Weights of a small transformer language model: MLP 1344 SwiGLU, vocabulary 50257.
Each number is 128 + 32 x the weight over its row's rms, rounded and kept within 0 to 255. Layers, rows and columns count from 0. Numbers have three digits each. The size before them is the row's rms in percent of the matrix's.

# gate: layer 6 MLP gate, 1344x512, rms 0.0427, rows 814-848, columns 0-127
# up: layer 6 MLP up, 1344x512, rms 0.0427, rows 814-848, columns 0-127
# down: layer 6 MLP down (transposed), 1344x512, rms 0.0427, rows 814-848, columns 0-127
gate814 096:157121137112137117180140104191111140063151066169069202121120125122103162117104111093070106174152074117170149109088145106163182121146107103144114111150177182050167089128146151057172188157088163138105147115127127156144133141086088091152135135128176135110099090132093131144174174143192107106167062121104176131195102127111140128144134125062150112175173137115109140124064134076147133097136
up814 100:125100110187159073128154151166143061133184133155176179161169153162081126134164141148154181117101142128124103098115159138134123142131051144156137138121215106208099117141141192127102098132158129115078119157111121078158116142180118151127157115125162104141175155162183102134149166146123148188110175152098098123107142103162137029093136136097041120169151136107121133104156094131107089173113
down814 100:120068125118127188188148119123158086174149185149135148140161050127156166106114095140149100065104186098146142150119078135145122133053068085143173132073134116111139125152092123089094144116121152110132148095093140129052136131156052072106131123157102139161105071151170161101118150124069101084095171163100183178169148122104044134140132165102151119165131123099128148142129147089142132071162
gate815 097:133089152145178157189079117085121118132133131132116126098194144078138161142117156135179169143148180131110115162111152121127102117134097085120100031159138148168151096099149120126144125142040067078145095100072150120112148154121171140122111101148079152159133148159148195144157139148080116171180093087110138109069129088109159142118111135129112146101120160099143161077098132116119208123096
up815 098:064149134117103142136106176150102139116174164165149170061108119126115116126116115153135143118132122107135162142167156128119131152111125185146135138096145085162157117134163085122132089066174135142096133133129177055149120124168111164091133148120091127110123141137128138146142113217088122085117141128106140130078115078093151093120116139102167182158124135138191076115083150148083179122172
down815 095:195131147127128107166134120137135146053132117171182109166201143112156155141151124106145123133116114116166178146177147100165131147100153085122152146132144154118185086112137113097168114119075046096146077171114171145130150236155153145129104117197131180073142163119119176120121135129156093096139083109111106167106113154145195162118109114191126142110104125145134095131187166096177140142169
gate816 097:134094097173180200157142092118163092172169092132185159083195159170138112142125145111152142067070111136197101136139180123070126133149181107116193111152130118118108118125179190160114161129150115102112191080121120152119075176033162154149085177125071123154162114169108118156097097104096111109153131168092175177177123152155133148167151163111139083149120094103102084118138142109162095068110
up816 102:144150100184135103117134119147109093118071128089151130125086101125153113072070089136079165121151103122094125160120124149061106147121127111154084196124101140122093169169171081141145151109096128120199098199063144216129156134153112140136173098124158174103112124048161130148138150112138131106115029128162124103051126157114111177140142129175148125166153098130117112160121073138119108140147
down816 099:160133119100114173160086165112135173128115170162108098113170123080100124094141126150114171132095146151169114098032108128154136121151088145142084115098137112157181099116088072057089132153164161128202141060099111141114081099134174125113157172130121141171090209107068104111186176100166114112147120118129095135124085113093114098108085094129154167111143209150163150092145137172113153172173
gate817 097:143070167129136138135134134135090109132174104125159116165145163131115091186123147121134179147087114108105114128081101099149079158164124091175139141096134161111159073114138115111157097149083177109120136133103104190138091139098140136156139156140158086155160140161148110116122109127126164119149062111145063135124086109151104141137104164132196076141078067108094133138150156136076132187124
up817 095:150152045134169155088073148097127123125101159081117130108136090135134124102133072129192181094182126138142165121125130112136136111060117095116062118127115155151166174158153060122115185127162162186125100082161166153104139101147109178071146106070118132106160118157103124127098149148150141098102101142131156104123133137129164152093115123091088107077136181133167221141166087068166113176139
down817 096:146148220179065138125167138123109120114114113200139133092136139084116113116135152133142103148072100109092138156139110149173071097146157121125159176118137149126182117157158163137152144140107067074121116121088125118124125146111141095165129108178151079150150131152137113161159116140127139108163095070126134158123148131141110079131133146188145148159091086134122098094102167173035121156142
gate818 101:159111135116160104090097146141133124101167090125177110126074124130159170141081167121131093118151185108172117167130102082147197088128142074151187117096133124092175079138087120092096132148145127119132164091118124099165118092128174063201063137131155159118142148162127134104189175116123147169226175099074118102117203104096171159140169169181103066103120139095126118081133150097141145109112
up818 102:145139154121132095082166121160096103134144126150115149123095083125099160143128104124128117167134036152085153110114105194142133168110180158218120175175120099138111155132108122141118080107135121110138154154104039163148133094117112191149166170160093168127087096162096139140109125136201157125133059108145141152147118201093162054119145193145159120172185120191154096110140103173193065121124
down818 103:152055121102180075098150132088146103116147161163140122130097147117125168160185117112125134179104099144111110108132084182174174158096153104094116093138157135096070111128142143128137142135170120116130072149151136120122126109153139135100187157130107079119130142071119157089088093185089109041115104074153141136152107104163074148060149135081158126090136149168132165059147178138115110095135
gate819 096:141144113135190110115112161167165134147107134213151185152142126141082132066059141122134110163149166131119123116120133091196095091140124172113117107093180058114080099155140136168101140173137131158151152072200124098094177148089104085155182129100148150190125111083076098122153134149147079164156138098123169158145159148139147114122178158153125212103150086105134191127104139176121182108173
up819 098:106150121098101106153160096089111126114104088153094152130163127090115116136082137081134137074126110174145146088143118179170134082159180109157088121135139174178103162134118114144085121146183145144102110235166112097135164132138166161187077110104082114150029127141157120112153105130130184106175120183070112133145130122116162138183148170111127198124156181123162172114171099119124115160059
down819 096:127154132086134178080135158172142132144131030192148078118133095161143095120122181100148064183070080049134127069127097132144142135154102133108150137102123105140147152152145095129134148156155057193106085058169127127128138152140156129098137161111126199183123198082142130105127080125124121107122113091071108106146154116151098109135108116174107167154099116105103130179113122113182148132146
gate820 105:119208100164125128167069066111199111150147135145098186111124132109193153139095090127144129151085121185182116155117139163180116085177155124173138122156084072052056085162164104068110107133171170144137096110136116185110152140076151139123141131149160111117129093118142142148148133175077051128179165170152112196156070109049105111151131097088102147101056158144071089130080175067120130159084
up820 103:106203140111061124085115072079105111109085098114101129114116114142120139152098096044110116091176123167050138159100180111140113148121173166124067078139165155161138115102123148100099084114138131117158138182143144127152110080135017163095155139111129116122151170147121114102164153122117148144150099099138141097068156120127134142070199122106062067129116147129133147108160152064168100104100
down820 105:141118165141188132086100183134137061112120231183140082119148116142128123164100133107118052077155154086096120128140146156169111143037163094140143148145147135153144154105082125123122131094120105129083083064123149141115123149173122089142144062137123102152149194145095121163055083131129109115143124109115110173117123174105106121113207092103165102151106141172149104133169112134179085100125
gate821 099:102124172071123153197165120160141155126150129161154148114195174112091066103129175102161054112082170135109096139066162131096147089086102106044142122125138198129107121126171192087161164071088155117127111180102174139107104121090087179119092154117124098153099105161137160134141187137107178080117124140147102158133078081157149082144119223099129118113117157147135121160128113108068146119113
up821 097:145146096181118135109174185121044195125153124152110118111108171051161144131091117177096151146138119120092133169175110158088131125141147150142136066159186110085103141026162108125199154101142153105146175121123126165079122149147098056195066109124156126092087126148102190110174129084190080117146103155106123108155160138145100102194074150114169089112137163151116083115119178112132186151131
down821 095:113128119102075081138171029096110071081147106102123129148080125131146190150133062089135161160082160111157126132124128093133157126071127118116149105136140070171122093076107173123072146092074106159137155084118082134143110173114170137115129209129185112115158177132150133151126114146136135073055110168185143154117108116112145180120168144178072139143152115108195076170094110127116116107141
gate822 096:139066150106136187154130133134158073057122170162144138124137125156178146142104178087076091101130126155146151163140149168099107134146131120104144174178069088140137133124103171172117079159106057143107091142109076163103115179172113143200086125107081132126137132231187123208117118131103127159155209088135154147150116126143158173148076146147135143194156060087131064057118090105145108147146
up822 096:106159108139123146087161114136112110130141065115152083126177206119087117131172088121146166124132214113168123112157152135122145121137108063068150145134179150158141207121139106172099109103121186150082157133081106099113130195106151178096120192112155145141148154126163133119123107123137132189090157144117145217119087124120155174090066105161115142075103156129115212122135129104134170133151
down822 095:156100081121110122124063140094055102138140114114104185148169114135113139120115163109132074173122166161097123141105142099086092118178144102153175167111149105160121157173129097097136088131095110141136135106087149085118140106085124148131095123164098185120090140154180160133102162184096087129182173065143099132104171105129087084120181119116144156098135112072191090126122141133131155143083
gate823 101:084149103130124106116125163135187145109106125122136154179144112110156189094197045168164152175097076109146129119080145086111151174132123167094140143125129148123069140149191160162126129179116172148154074168159105103141151184085158093170127148165175137206162088145120130119133129125145130109153111178122151179137155139126133116122078116131161144151168127100085105125080142106104118107093
up823 102:147106126179131168157155116116182139147125160119084115191133098111094102140116098074101134158170148085115149109155077121138099170173165105140146171166066133195128122122128084152095162139184133144150144102101136160124165130146170166181022129143147093115123174151104110126124141121150174084148073146121135123152155153137161115119210150088088121100093165104094094125105112137155148094132
down823 103:155145078147148058150137113139157125148145200082113069133135101159127148103193110105104104078159106124125113177108112130165117087139140170113147200052097123129071121095158143171125125118090156150109066117084137152081144158127087121172113163118167180117148147147114106158130184155126171098116128095144155067154108109146148086150108113108143132111181178107149110065103075155139166145090
gate824 095:149061145093150112118138169093106142113106134094152114118088168160129118109156134151077111089111141178121130132171227171163179116111063167146046156136192103105093124136100090148067087109167135159144123125087141169106128145065085090174177096129136154136132147129113071113094145157161139112125136094147120146141167113073153119061105125163109064116155127089131185127122101139098121152121
up824 097:162145116110183108168136189084107122180123107100117081135147144166161090130142153126168162159132116105097144127084067069100129118115157173116160115165119118194177148178116132073098099138100143108134101116115064157091140113165094195165128132151143134182149120188197118158143111176111172159092115104095126140153093163164092079101151074102092089121138124118199102204153125140088133167130
down824 097:147089124120114119103150189062101176110136113126112112111095100158088147151105183133121111097142147160133121130121197121117134142153151081103129151129097088189198074154084047118094180108180100119121192163144075102101102131104142143121157086077144169079116134124093110099144131183123147133129100087085092135112178112179151129115147084138116124113076143157134113126175135112124148196156
gate825 091:140133131140106157115134091102171125161193127115086109146151116163125140188149123121077170117111143129180106089133159181081137164170155100100089042148092133128148140134072117121108162133205069165121112116080107068123181136111149117215114154110122112139165179117080140138106109137069106160107108079146127106131115115090110149098101149199095103162134127135055124167094091135176124121066
up825 097:190142137113097132130079112152206142172146151155111113124146120171172118160139055089112141146143125152138088100145187121110133157182120044146108071096110106124069098071110139127108106089144114146102185161095113144119167159144122110139122158149115172135170142113130124131129108168156064099120077155127106106104122170133070137094102155188106100126073114128051123153100114092158122164105
down825 098:156139122070090131132081134166125151174124149127118105090102167148094153098156125084116101200145144133062109136144149117171110152186129089115146165095152110179144084109178104170146068128070138094136186132123094175155136152152149099079110095117073150180127133120170153129182110140134042122120131184179137123115143094133062075117152112101070128116142081164078114098133169125111134143093
gate826 103:128048153144122064111093090109132156131190109104150101078099181070085119153141078068118150155130118135078156135140164098116166093165145126173147154101132150080104128116111131107088083129071098088122096085169128185148120098139129133126144140151104133200120158178114169169147163128083131134139139135139108124115115061199118128120180154099136127120070142112169126179122162126089209167117
up826 102:162126096165124123108125116146149141038141164158069089137106141084100083088105163101090111147080097087126212162136106102080110116176144108145138042134186050116205102127115117144132113145137119152120184097091170139058125096110123109154140167108197094163133059134100112132128093140094079165134165092117045130147171139086116129140138173165131067140148115137132115078167121116086171166117
down826 104:138105120084158106118098134075149169132131161151106141145107154071067158105147105108134081071158116136158174154102110084072059091106132131149115158107128131136139121098104146116167108077111187101117152108146106092150106103105085151147096118163147136122129069134160142063133167143055065142146133147083126154130144044151096125118126149173098103130106141142104124146159126146100117124077
gate827 103:131141108145092162144151203149172160171118147160120119149192153130112113153107124075092084121121149074100143125145220092146180078055139171081166142166084161110155167164089118194148120123164113143125156170160093141095124095145125184179087120133082082088179156116111144148120128115117153177084116082147111148096059148051059131158140142110145158121128091117169122129100119135144107123123
up827 101:140074125130102144076141101199130146197143111094130131120149128162087169151170156111114078135110150066135078183083124144164154115120084137136116126177115128136137188087107207122133153101115121156084099126055103094115154171117138127164153077122178134140131113131158077087130143143125096154118119151135098144147154088149121144091128121160159085153158133124127106088137152112051143134110
down827 099:115105151154098159109124148083156130110162090165116136105202104107130117150075128111165065114089155085122079124167079158048049123173131139117091125122077129154098154108097086132163108120111126147092119122155131113163168171158131095136111152141127151098182139160145033139136109114109080079167114093155136151119142150134135111136150083128123099129113138137142071118122134103077125112130
gate828 095:142130094083171070131080081158140104114059085165140140196104157077146151114114145185173146187139156060158110150139065105173176125115180140082116136124169154175125100143182143061127158189107107128103160129160147122096096147184178144176155150120121068113108120153141205096117100123106192087196177119149086144129222160107115091093126145115122102184074158123110130159183124104145126059104
up828 096:115159114120197167139104080111132105102149223133096118126187134072150093151090108053107141159101167133052176095119080177144133172123083154119075134189151169158093117117080110102106160152128147094134128162125141136083194137120101110074142127170072133095133136087122182079111174134066111139096096088109061060123160116125125144047108153089122157049148149158126074110204132180108131174162
down828 097:144133091083173183152144131123116104137170137106208129146163113146126151215132090120151169112132116125107136100129116142121129137060174113114123172124114135080136143099100149142131138118145176119151151137068191180118147151101114120113128144136143109167103203155117166072113085108110094141103170133133127134055152130078176112119118191147161145097128088074140175085124173105163087102124
gate829 098:108096066136139114101132134116155155185103037094129123132148163111155113111115200088133142098114155114122110160156128115149129117123217136157149146147080130093088103144110122099104135111137180112160157142159193140192131100049106105126093075126135083140109083136135052137119103163119098150137080134113126174089084106122144112113036162095068098103095092080127140043149186065109187175121
up829 097:112127143167099163141119135109140125124142127158162143179143109231104150153133158107147167083127104195133079050139081151195126129087124141089099054114108094132151157104124102074089117182152135113079136139090128079136167115193150114142101139102107072121113150094079151071208217120115129131132126167114156131167080133113110097087118137192171200142101134136109137085134146176186139094076
down829 099:125162153115165121133165177122122160141065098088123155182106119107130134117111151108135179115095139105212126090126109157108133149162151133129167116128153069189119137141136124116113168160170136161148119092083166118128114158130069121022126158142109116108049067094127132123164173068091155142143081114131146141088142115113132183124086112091102142186105119168118109093113148098088149118165
gate830 097:143150124152129190161097114132120137129144084178092053146141138138104120138126130153148177110140120025144158136146162135140105131089130108078118121154114151171168151118054064085124113115120121205083091161142153132100124105111070145093081142115123129133142172153109168162090123157086133105095151110148129165114194117090155105194193058118124163187144115112123115095107151140146120159155
up830 097:148140181083146136106088148134103103094091144202117123094094100149110084141100126151138180096073159133128160143087132127140103097115155108107135145140112153136133113133149043120121097161126132180127099131130185175065098200066092146197092101115152157149176113131123141170142138166117112126144137147119121156123110108088163121113132170086117186092074128080161153142145103124120137136108
down830 097:098134165121155134034110177083116134125093065094137149123111116107108088109167113170116082141088130086113152079125118142164153119163122168133141218135107196150163153155162119126133097148162153181121147152133072130111133136103134094115114116161141112156088117086112125143139153083147177188139100109093086080135157105082143147148161054115119158073097143083139177102127095166124069181132
gate831 113:111171185139124090136199083151037110077126118181090124098145160127120165141159114197089117164091125154129132168128120122138134091097126137135070121189142176119134151122143117116122147182172099106187112060079060145110190162114119120150116085119138168162144152102134160170095142125135119120135084126141089169100121137177094109098203059139141196133141154180110112159088104177087130076069
up831 101:190080113135170099077121117107097145157120107113137123138101106120138122127134140179108092111115174152068112143140104107091142103111119114107172137094064090092126118078132084093146113159114143138168107140100093192130172146147163108157184111142205149124149130146099127128100103120103110123143095069116170089144115123159123148096133118139093102153137116104099119099187159135172081130200
down831 104:169063157102142142132078110105148111145134161115108147093177160131155102093124143160145092118150136148155149123135103158176140118153170140111080122144123085205109174107108135154160137141084122098143131113112112164106113082112083178091088156148079128167083101166085123137115161167162100115071149162142145120151154151169179078121112118128100171108130190116145108158148128124096158138139
gate832 097:146139182125131131142169135096157087129113133221123141103140110100058132116139149148162100096149114111094081129140153114144103111163113073113119087148165110185135068169166089138109162154117195173127143129089145096130121126123184119109096121163160073148152218177137110149150134096108120117123188099096112166133151145081089159149064046177152141116140142092112109169085183092088158161078
up832 108:193084147109140149135089120089093082152150140143134138066132112157087179161156137126134056077103105140075128119134133130127132118162107104174082148108100111140149149166132125151107119103131152134158086113152163162115130117120121131100150088170163152165124090135151111124136141138157105152063117112145132169132132119152075105096079084109101130103160054091168122069145184084110146160127
down832 106:159131154173199130102124167098097140154122117114124128124111102137142095117182157065126118089142128129128197139073173122106169129201126134149157144130118117163148120100063191162124111105130109111128124120100144163159191139124113122109145097115109135117129061130221059121118069149092135149113109150178134098148157159148135186142149155030120192135096075090143151067127152164145117142071
gate833 112:151096147146095141117106096148131142138134108151057108145185164113139140111133154102118154155077124094144123161090115077094205113111173117156164048164145153146161105139093215113123112179129129137147108144111175100124083099095092141154076139126157077160107136121110097159123169131136096163137102097166120094138137107072138116148142139097114153117100087159113091125131189116089114126088
up833 110:131129096139117155097108132162111083140095124099155106104096086097160145084082093071089110154153141097143128083106113157130102167119073143136144192120147131100097175095126098109094124146146105118111113220123081198106125105117110078121140109156104173088126113112152124121137083147154165120089158084161168114119127141146107120151135150156138097077152124066121100132140071144152108191101
down833 105:163161088135134114130098132150126151125159114122199148059078104105015077143062113102096127092127098099085115124112128192101134144113080125075132163130133106133161175177122071157112153090154095118128154171070108152085137146120119126125151124113089155118137105184097093057144067186113134132161133094105160095203140104180126130079131162132096084109158107106122182129073109154128147116118
gate834 097:111124115095149086083149214172129118074117131160163141154133099166153146117100091112098144145115180134192144128063091142151129196052154142099115154134115168124105101100148088169080091088133110070165079195140098077151137143122117155125138113119116175117094103190105144117155153124072117156170158088177174130084181146161143078156092148100116159108188133158119111152196109151161188098110
up834 097:098111080112133083128151169089123102131136128122086117085151103150162087112133114109135076147116104157147103133088129143143071164152173118149156180096121120175140154106095116127165094122065161125101135104170167135051202137131084174161105185175120121133097159146149126126124082145081114172188077112097170178121156132152174128123162109192138098096219161101166133118166180112069115113194
down834 097:092180126171135101128113108162168126092149139145134122127082086174110168090136075102183138150141095122166168116137146135087143130142091099138149142165109110113172133129144099107146087085095134129132158141167147123186116080201094084101114074129148142169140186093100142096167110149128162174141116076145139144155069091133126096146120073146080112083144106135154140146166129140134169142162
gate835 094:171100135105118097142082079083134102163200140131175088120087147135081163142157156103092170123097154112182119114116123097119130156089151149116119137137138156070124175101100096077107132136188178126098109089113122133179137135131100184144147176069110078138104191122123172096095109145108102119155162101132163121115108108141127098101156108085138171140110123129106138162116093129152126119145
up835 096:140140129161143144139098125150133188115112107140098128124149136156113102114129190115131116137092116093123142128093168158187094164096128154112062140161138105135129162150148170146094066102193156152102107110164120089140098141121123094162167150093164126114142132115106114104125165110146136167133085119175107159152145125054118171143099096129073187094124108139030138131130108128099105119191
down835 096:052170134090120156111100103169160172167164097117102125069103105158110109092147138114151178139122142201065148135144105107106115119102118127122101138127162107166175118103215221124120140089176154142117096117131102187139074144138133145179113099101196146182170113159135111093113120090132168180136204096122172189146120114113146200135125089108095128127107139133088115079123129154120088061158
gate836 096:110179091085158185103141070160146129163139079117146142124149145158151075083121152152146111070151106149122133065144141145099073144105160135044127140117139164165113123144120120157106129138213086144124128127104111183140136137117171125161133163085174081106135113172093058101138148076138144142158157126094102106090190057124153101125181153112113129123128096092091171138115083079089130138159
up836 097:124119111086119208067141124116114159099105162106075132130158118074092130110071067151169134087175094109088119137093111183104159100140129130074107136122108164093152131145149152166180162089071080123109099111083109149096150149171131110124118146171108061087100103153099115092147142121131110111103152102147134130123137097101114112088120145097179116065106066089114142156111071111056123136087
down836 094:163128163195151103156123177110097090073096099056073110136142150163125099122071113139135187121154116148173135156118147143098116083143122140143132096052139130103154129156138157125107152067142122088121123158132121128137107161120139155151140172125131121141097131112164097122124082160165100120104162148168161077167115125076119061156044127156175097067130097128102127102136063124116144123150
gate837 107:134061124159113115080157099149165118088143111148077106096056138074092137152135187123127120115124198122124160099107123166104157111113131113088171111165160156127164151154110128155118188133144147101135122158137161114146182100131109111155102148144122128128147143150078154097059104103112128116102128051103161067150155090105118100049178097047143156166122118140168106145065112087095182107120
up837 104:184097097115064124147111060162172084131182153126135150124148099148099120179107139143107138183128157122170131101085119129099183142133172100133069109196174132135168144083096160125119174089158152076143108128139152134121206133104121150171094105143135111066134164123138170099121165176153141103211154049173177106159120058142102126121112115110104148194120146133116163138105076092155162110104
down837 099:177101069087101138129084118195164114140096150099128088100173119105135120156075120117133166122150151106106150144137116146109142132116182078132131098134128164170132122081059120099109130106099138061198125126154132145101189141122097184134193106122086144105146125119118176059132167155110143108108105122148150043101167090147106146116104110092161121174118134130150149113108085105164190117125
gate838 102:148084134160093122168127095085113163188128145106059189071130094088155106164134095140099146162132141111096123122092116139103124120100168117116091178089138052103099117155112143124134130112109097126185200119094103136123147142198128094149159182134137145124136074153104128169110135121128102100132160084119171129105110140139118150160147096136125125099158161090164107157131162130123196125168
up838 100:123126156055194085123147137177139125082093096168217134100115153126130153100164168110110097145099127120143118121157122170132185183084059109104133050138111144161153187144232125142138100105156142148081083136104129099165127104088128196075116128136118155130149198115127153072120108164149158059111101167118128151154124123064095119116129117074131162160105147098069101158124128107114123067078
down838 093:142109127151098184109140110093122132133092111023115184099140098132114148109041118169107144138078118082078109139113093093187153117129120103102153175132178109125114115112074166156150121103068070103176127038109136118169195147155095129150138135066145110100094112133170075146121144135122138110138156093106087156129140113178171157102144103192089079116119148101204141142121171121119134141129
gate839 106:105140180143216126064152124173151140108098105152118148108144142173127167108077135221130126085084153110087132121154109204117139146107151147119125143190161178116148095152167107108117127168189149192073130140131101109098160150097136098096090140069089137104166102121093100183150088128112121089167138150134142129137125069148135167105125139149134197167154182150101140144096183103153126172123
up839 103:133159080112129099137137086095109134098078150153130138128150125053127160161123135112113162154109100099129130166182123176116147059084096167149092154140134146072123135125126086131130150161043151124116103099118115134069082102093119128150095116114122148112132132169079154124122123165177142063146164130119174122210148128097133040103177125150152106167098156255119110165116142170097171069126
down839 105:105112109116158125108171107133144105098149157089167094097120169090109144139137088149164172112173103178101166089163129111139097104134148195107109137130115102094122116077125121085189072215138156202104141171180101124151172142108129149117089102103154150132090118134116141139101120130088137052105111163175122162115122164093082078164101161132099158115107127137103078091123139133090187062093
gate840 099:131093185126182148090139111142093129129144096145090138163150071117160209103149103144142138163143127166122112178180084148122138146103159083172121115176108159117055110167146154078126121155130130180114109119111069114125152110127216083189122152116129155083150115153088176140092177196061134125129105145126105100164146125105096116087134111102118121163151104157146087151095097163128136154089
up840 100:084048159121090127094090086099096130146136119108097086079161048157146136227156096098092117165092178091131125149114165102100144138166127143089149113096205070079154173164183142100128169073174130091140114163092120162134177113150072129091142130142161165132124113107129036128076130174143111173147072122132125115174087144143101162137137128135044172186127125094207108106137118098091128139100
down840 101:201128121149076204146074150098168149211104074100188127166087058189114111171127119114111144105185122152177079145158119142109155152121133086125079147159111162120131169118151145176143140123092122154164116075118168098128111143123109154112132140131123139095168148144143036140167170110110134150142091077137168121137133086130174169132122202137127114119132112063108159145133123104111063106137
gate841 095:137153134143155166067109159152139149127074108118130103147141136101102131124097127115085065123176053092147139121101143153103161124135163119131210128101141172119026078184116148167103113182118078089167123191118118170099156151136158171179150104153167076166156162192117148141083067137211137100104118121075155180113127139189155119114093115108144097119117182140104123091086081119100156105109
up841 096:151153098101152131149124186150192074105124196083169121142147101161153124131081094090123073138156093155157146096069110176114127158098175135059203148113209145143101109128052160138141159131079065103201093173146067158144108133212150125106149106225121146119133147125128146149159118094091180134151135118156139154136083125145142107121152146094160211077148086070160107093124107144150102104130
down841 098:069123149167092114153128098142098120075152119136152106078150170201132103138117087105103093135200137179117157164155118124156056098162098168142095136137105111120175116171128110106087141122180173161123151104200146112155176135165106078091146151139104162117122087106155145086105167136076114104194119123119175130146105109099160169102170165122120163135095096094166122150114134141162097175151
gate842 091:107162183104121151188177088119121133149139136154084130166178132103131109126150116066128133202135181157131082148064109092189183191186126135104130102134112134122101080137148113118137154161061084177142118179114154149150086146154169091053153139173141141136100098160151172117175127125126094131135115147142130194095087121097116124080073140138108150075193149144081118098089101112112136107099
up842 093:155132078133101146171100113126100115149173116123143128111112092141141125069135100073153057132115125129140178142132123111119108120139089164132093157136166132118091079161085154111164113083072127111140161131126133170116130160126079120115100154230069168130115118097163110131113121149117131147146150173066144125207159126167208113092178157166101129125134164063142098135126134091127068106147
down842 091:156089075106158118151120154126093072128135120106186152130115110184191134140120097154129125083090140072108151121160114160060079164120113123101095145087149124072152155152111131124115123140113173122111130127175160204121129096113097116111139146085120186114137168123139068145110201149106129103123157156164150163140154113106104143146166104155121132174115133087128114156101084146171119185164
gate843 100:131081153099083126174126106055154155128123127141158104103155137139112113145130153116131114102186127134065105116164150192160136074167198078125112136092119161128109076118110088170116149162160144135133094125117160135142136136082168134152104140132141099166097092139148150111090158096115102108168118135079096191148076130072072139161097098135085089159129068121108127123078118144140124168122
up843 095:111176118128127147100132102063164130160117121160085167194196107154121155172118138139115117117197081154192097151119050088159095163124140100104130141139071146170105187108111079141081128126104146072159141126137125098128135125165131154115072117135151096129176104140133167097117108120179174171133122174136137139119194126168154146154083099132184142069166077140166133107133127184093089163133
down843 096:194091113113137100112139113113087112079161152140117141055132135092111176127112121113142064102143113164136125174106162125082104150118092173073098184108127113086177135141167135174155091136120126171165116127190156170138124072101127108089120129108114097154166111119099170156129156131129142210144135083077105108166091061144144112088098167091168141115091112151193146103116127094149152137193
gate844 099:126131121117135138117132135152167093093080120165161116097117132185125157112104104069122096152090108117127141135126149102144147165122119183083111162128178141115121090106150124100129125134101140111147087158167040083143094088073095153145137124102138129176115110103120081064109098168084151144080081114122135102067181095093175128119154112159074117119156131139150113179088107113079111128102
up844 094:120117118049172150127117096162183090159101066160075149101097085152120195090151161118124161134123127166103101124067157165073196119119125128149152160156134153149131138134135105129099161140126067160091141173135075083089171102120119144139096108122116194141205113107162149157100167115130137161139118095093095172071063171143103135172177137100099115078108063146156093107103128163142130142051
down844 097:117163119056090150121099105195097125152125145203111149078100129170167130147126116138063121125111094100035119129161178149103175118110140073115108146104138112168150097067158092111120145179126085115137119177111116097139094165170144191107120138090076152133129123104091146100158143155120169080165108209157104132131079207147119072140172177163170146136189151152082170136159142082105131125089
gate845 109:073122152141159131174158118164141094131157092173111160141076073108140164096100155141147127168171094101158174168166192146228122082106089140152125086129128120172125134135180125116071131176141087151108148095139171153136129125134122121094108146167141091124086133177125112194096095126116160116108102107132143109122053140147139084085173097079151110164064174114151135139091102147086140114135
up845 101:155137121131098170164128137159127154118136108151096089078123098152118078189134101131065108092126138110076095096140132076081143180096144108071158131097165146157144106104136116134138110126113179178148079184160112041190057188147142115113162123082095109089198061094148086076119117150099132192115186135082141092057164097110188112154156114185187138088136078124160136131164123104162103125100
down845 093:036113144136129134167150085157102184149104123121141122159090121146138121090201107144149097162115092112124131167168094127150101128065050150137129101184163096144123123145191077147087116166149112125130121087133153170169152117109105113129098152192101135169113132164152098164136125183101135153110073133127129148154057138092093112156164123133187159158114120127127150144089067213131124070090
gate846 096:165121073141119126138124204141095130106171122091064156127093106094060053127102095132140156131112141076168168140175190173091127098107152083164127137101142067116156130118120079175122116115176103144113135077123147132087122165106129151170172152083133132164180143154143127141132135157151092157104119093130108149154125101111144099126122080163126112179124172148151126123118077134148092112169
up846 105:119142155089104144139116118197175096160141151144158177186119093140094100098208145142121132139125130147076120125070153133112144143139143147129125072095152151143132144094142098108106198127156168158122102095102109146112097132174108174109185112134116108118091161104113104124177192102130110082178037188126131128148129126113162140144151182129089103131128085100112114143131158149082129123107
down846 105:153124122145100162145092151112101124064152127065141206160161106101099103187104130118169195071152137175098131093112176135138168075146147103147157144129123096098146152131097092081142153160160073169117086166065108131110188162165172143143057112119168111206089185165106113157150168101156119192139144138166091107119109176122140134119075165142137127147126165140143121061163099126075142145119
gate847 096:118117092121127032090146165178132129125095109154109086155092109112119187114106104121082107118075159104102142135118147137190156198097137103062136156123147124169098148169251096106152107186142134153134058178085087174096128104130135201117118100091200110079072165114091144108129080061077167159097125152146134133126111111164135108091095072142156171195131111111094126147120131164095078103120
up847 097:123119101127124210150128135114152169110140142095139131145138096126140053127137160098129158147164145140153063091119175125139129109137147071163090140146134167132125099088090152116151130107154123172077163078167181119096146131138163097158139078200163149119168167179097142166113114177156140098115123095149080150123194203133113150152140158086117103099131111088090092174100182197129124100089
down847 100:135105099149151112100128109218109138187097193129126080174148053140134130119142176122083162118114130112152064157126080119126144127158108140122087110178158158163081090111106120131124095165111111175129153152134154139100163091095093138127132183118163106126132157140099175113129117112114140122182103119153144093144121134106092118172131137174117136138100145080166133098102127130106159136048
gate848 110:057185177137160113105165083115124118155150114144164094097130110136145161135094097152109146199089117149132087129081124190134118080102100181109111181139153143120150129138131163097129089181152128113055155091156098125124152137118146074177105126127109147099072107172151184185167188136160136155145117139125175112138075145113146131094107134109152111118077144202112097104132151059148131123113
up848 101:149134133147119120171120194116064188164130078079135132099212110130104178167082132044100081116080129173111125161132109132153091144140089100118090105153102183090099089087137121098115122092099114149124102127077109121135098116133124151126079172123061087166152126096122102108113072089147118112130117153055113147139140102112150179179170192154110134131103125086131136122070154153159106119094
down848 107:088111107103114154153146111068135111064150124049139100176114179086105061167173117165110135151178146140168170140144189172129124109087094155105105101140137086145098106081136170148162091148130172142142086096125152094117127117136165175102063153170129136112087159143066191147158133184139150117163123151097080152133126152127106140121123114134134121145099112156103147175177141165080160156074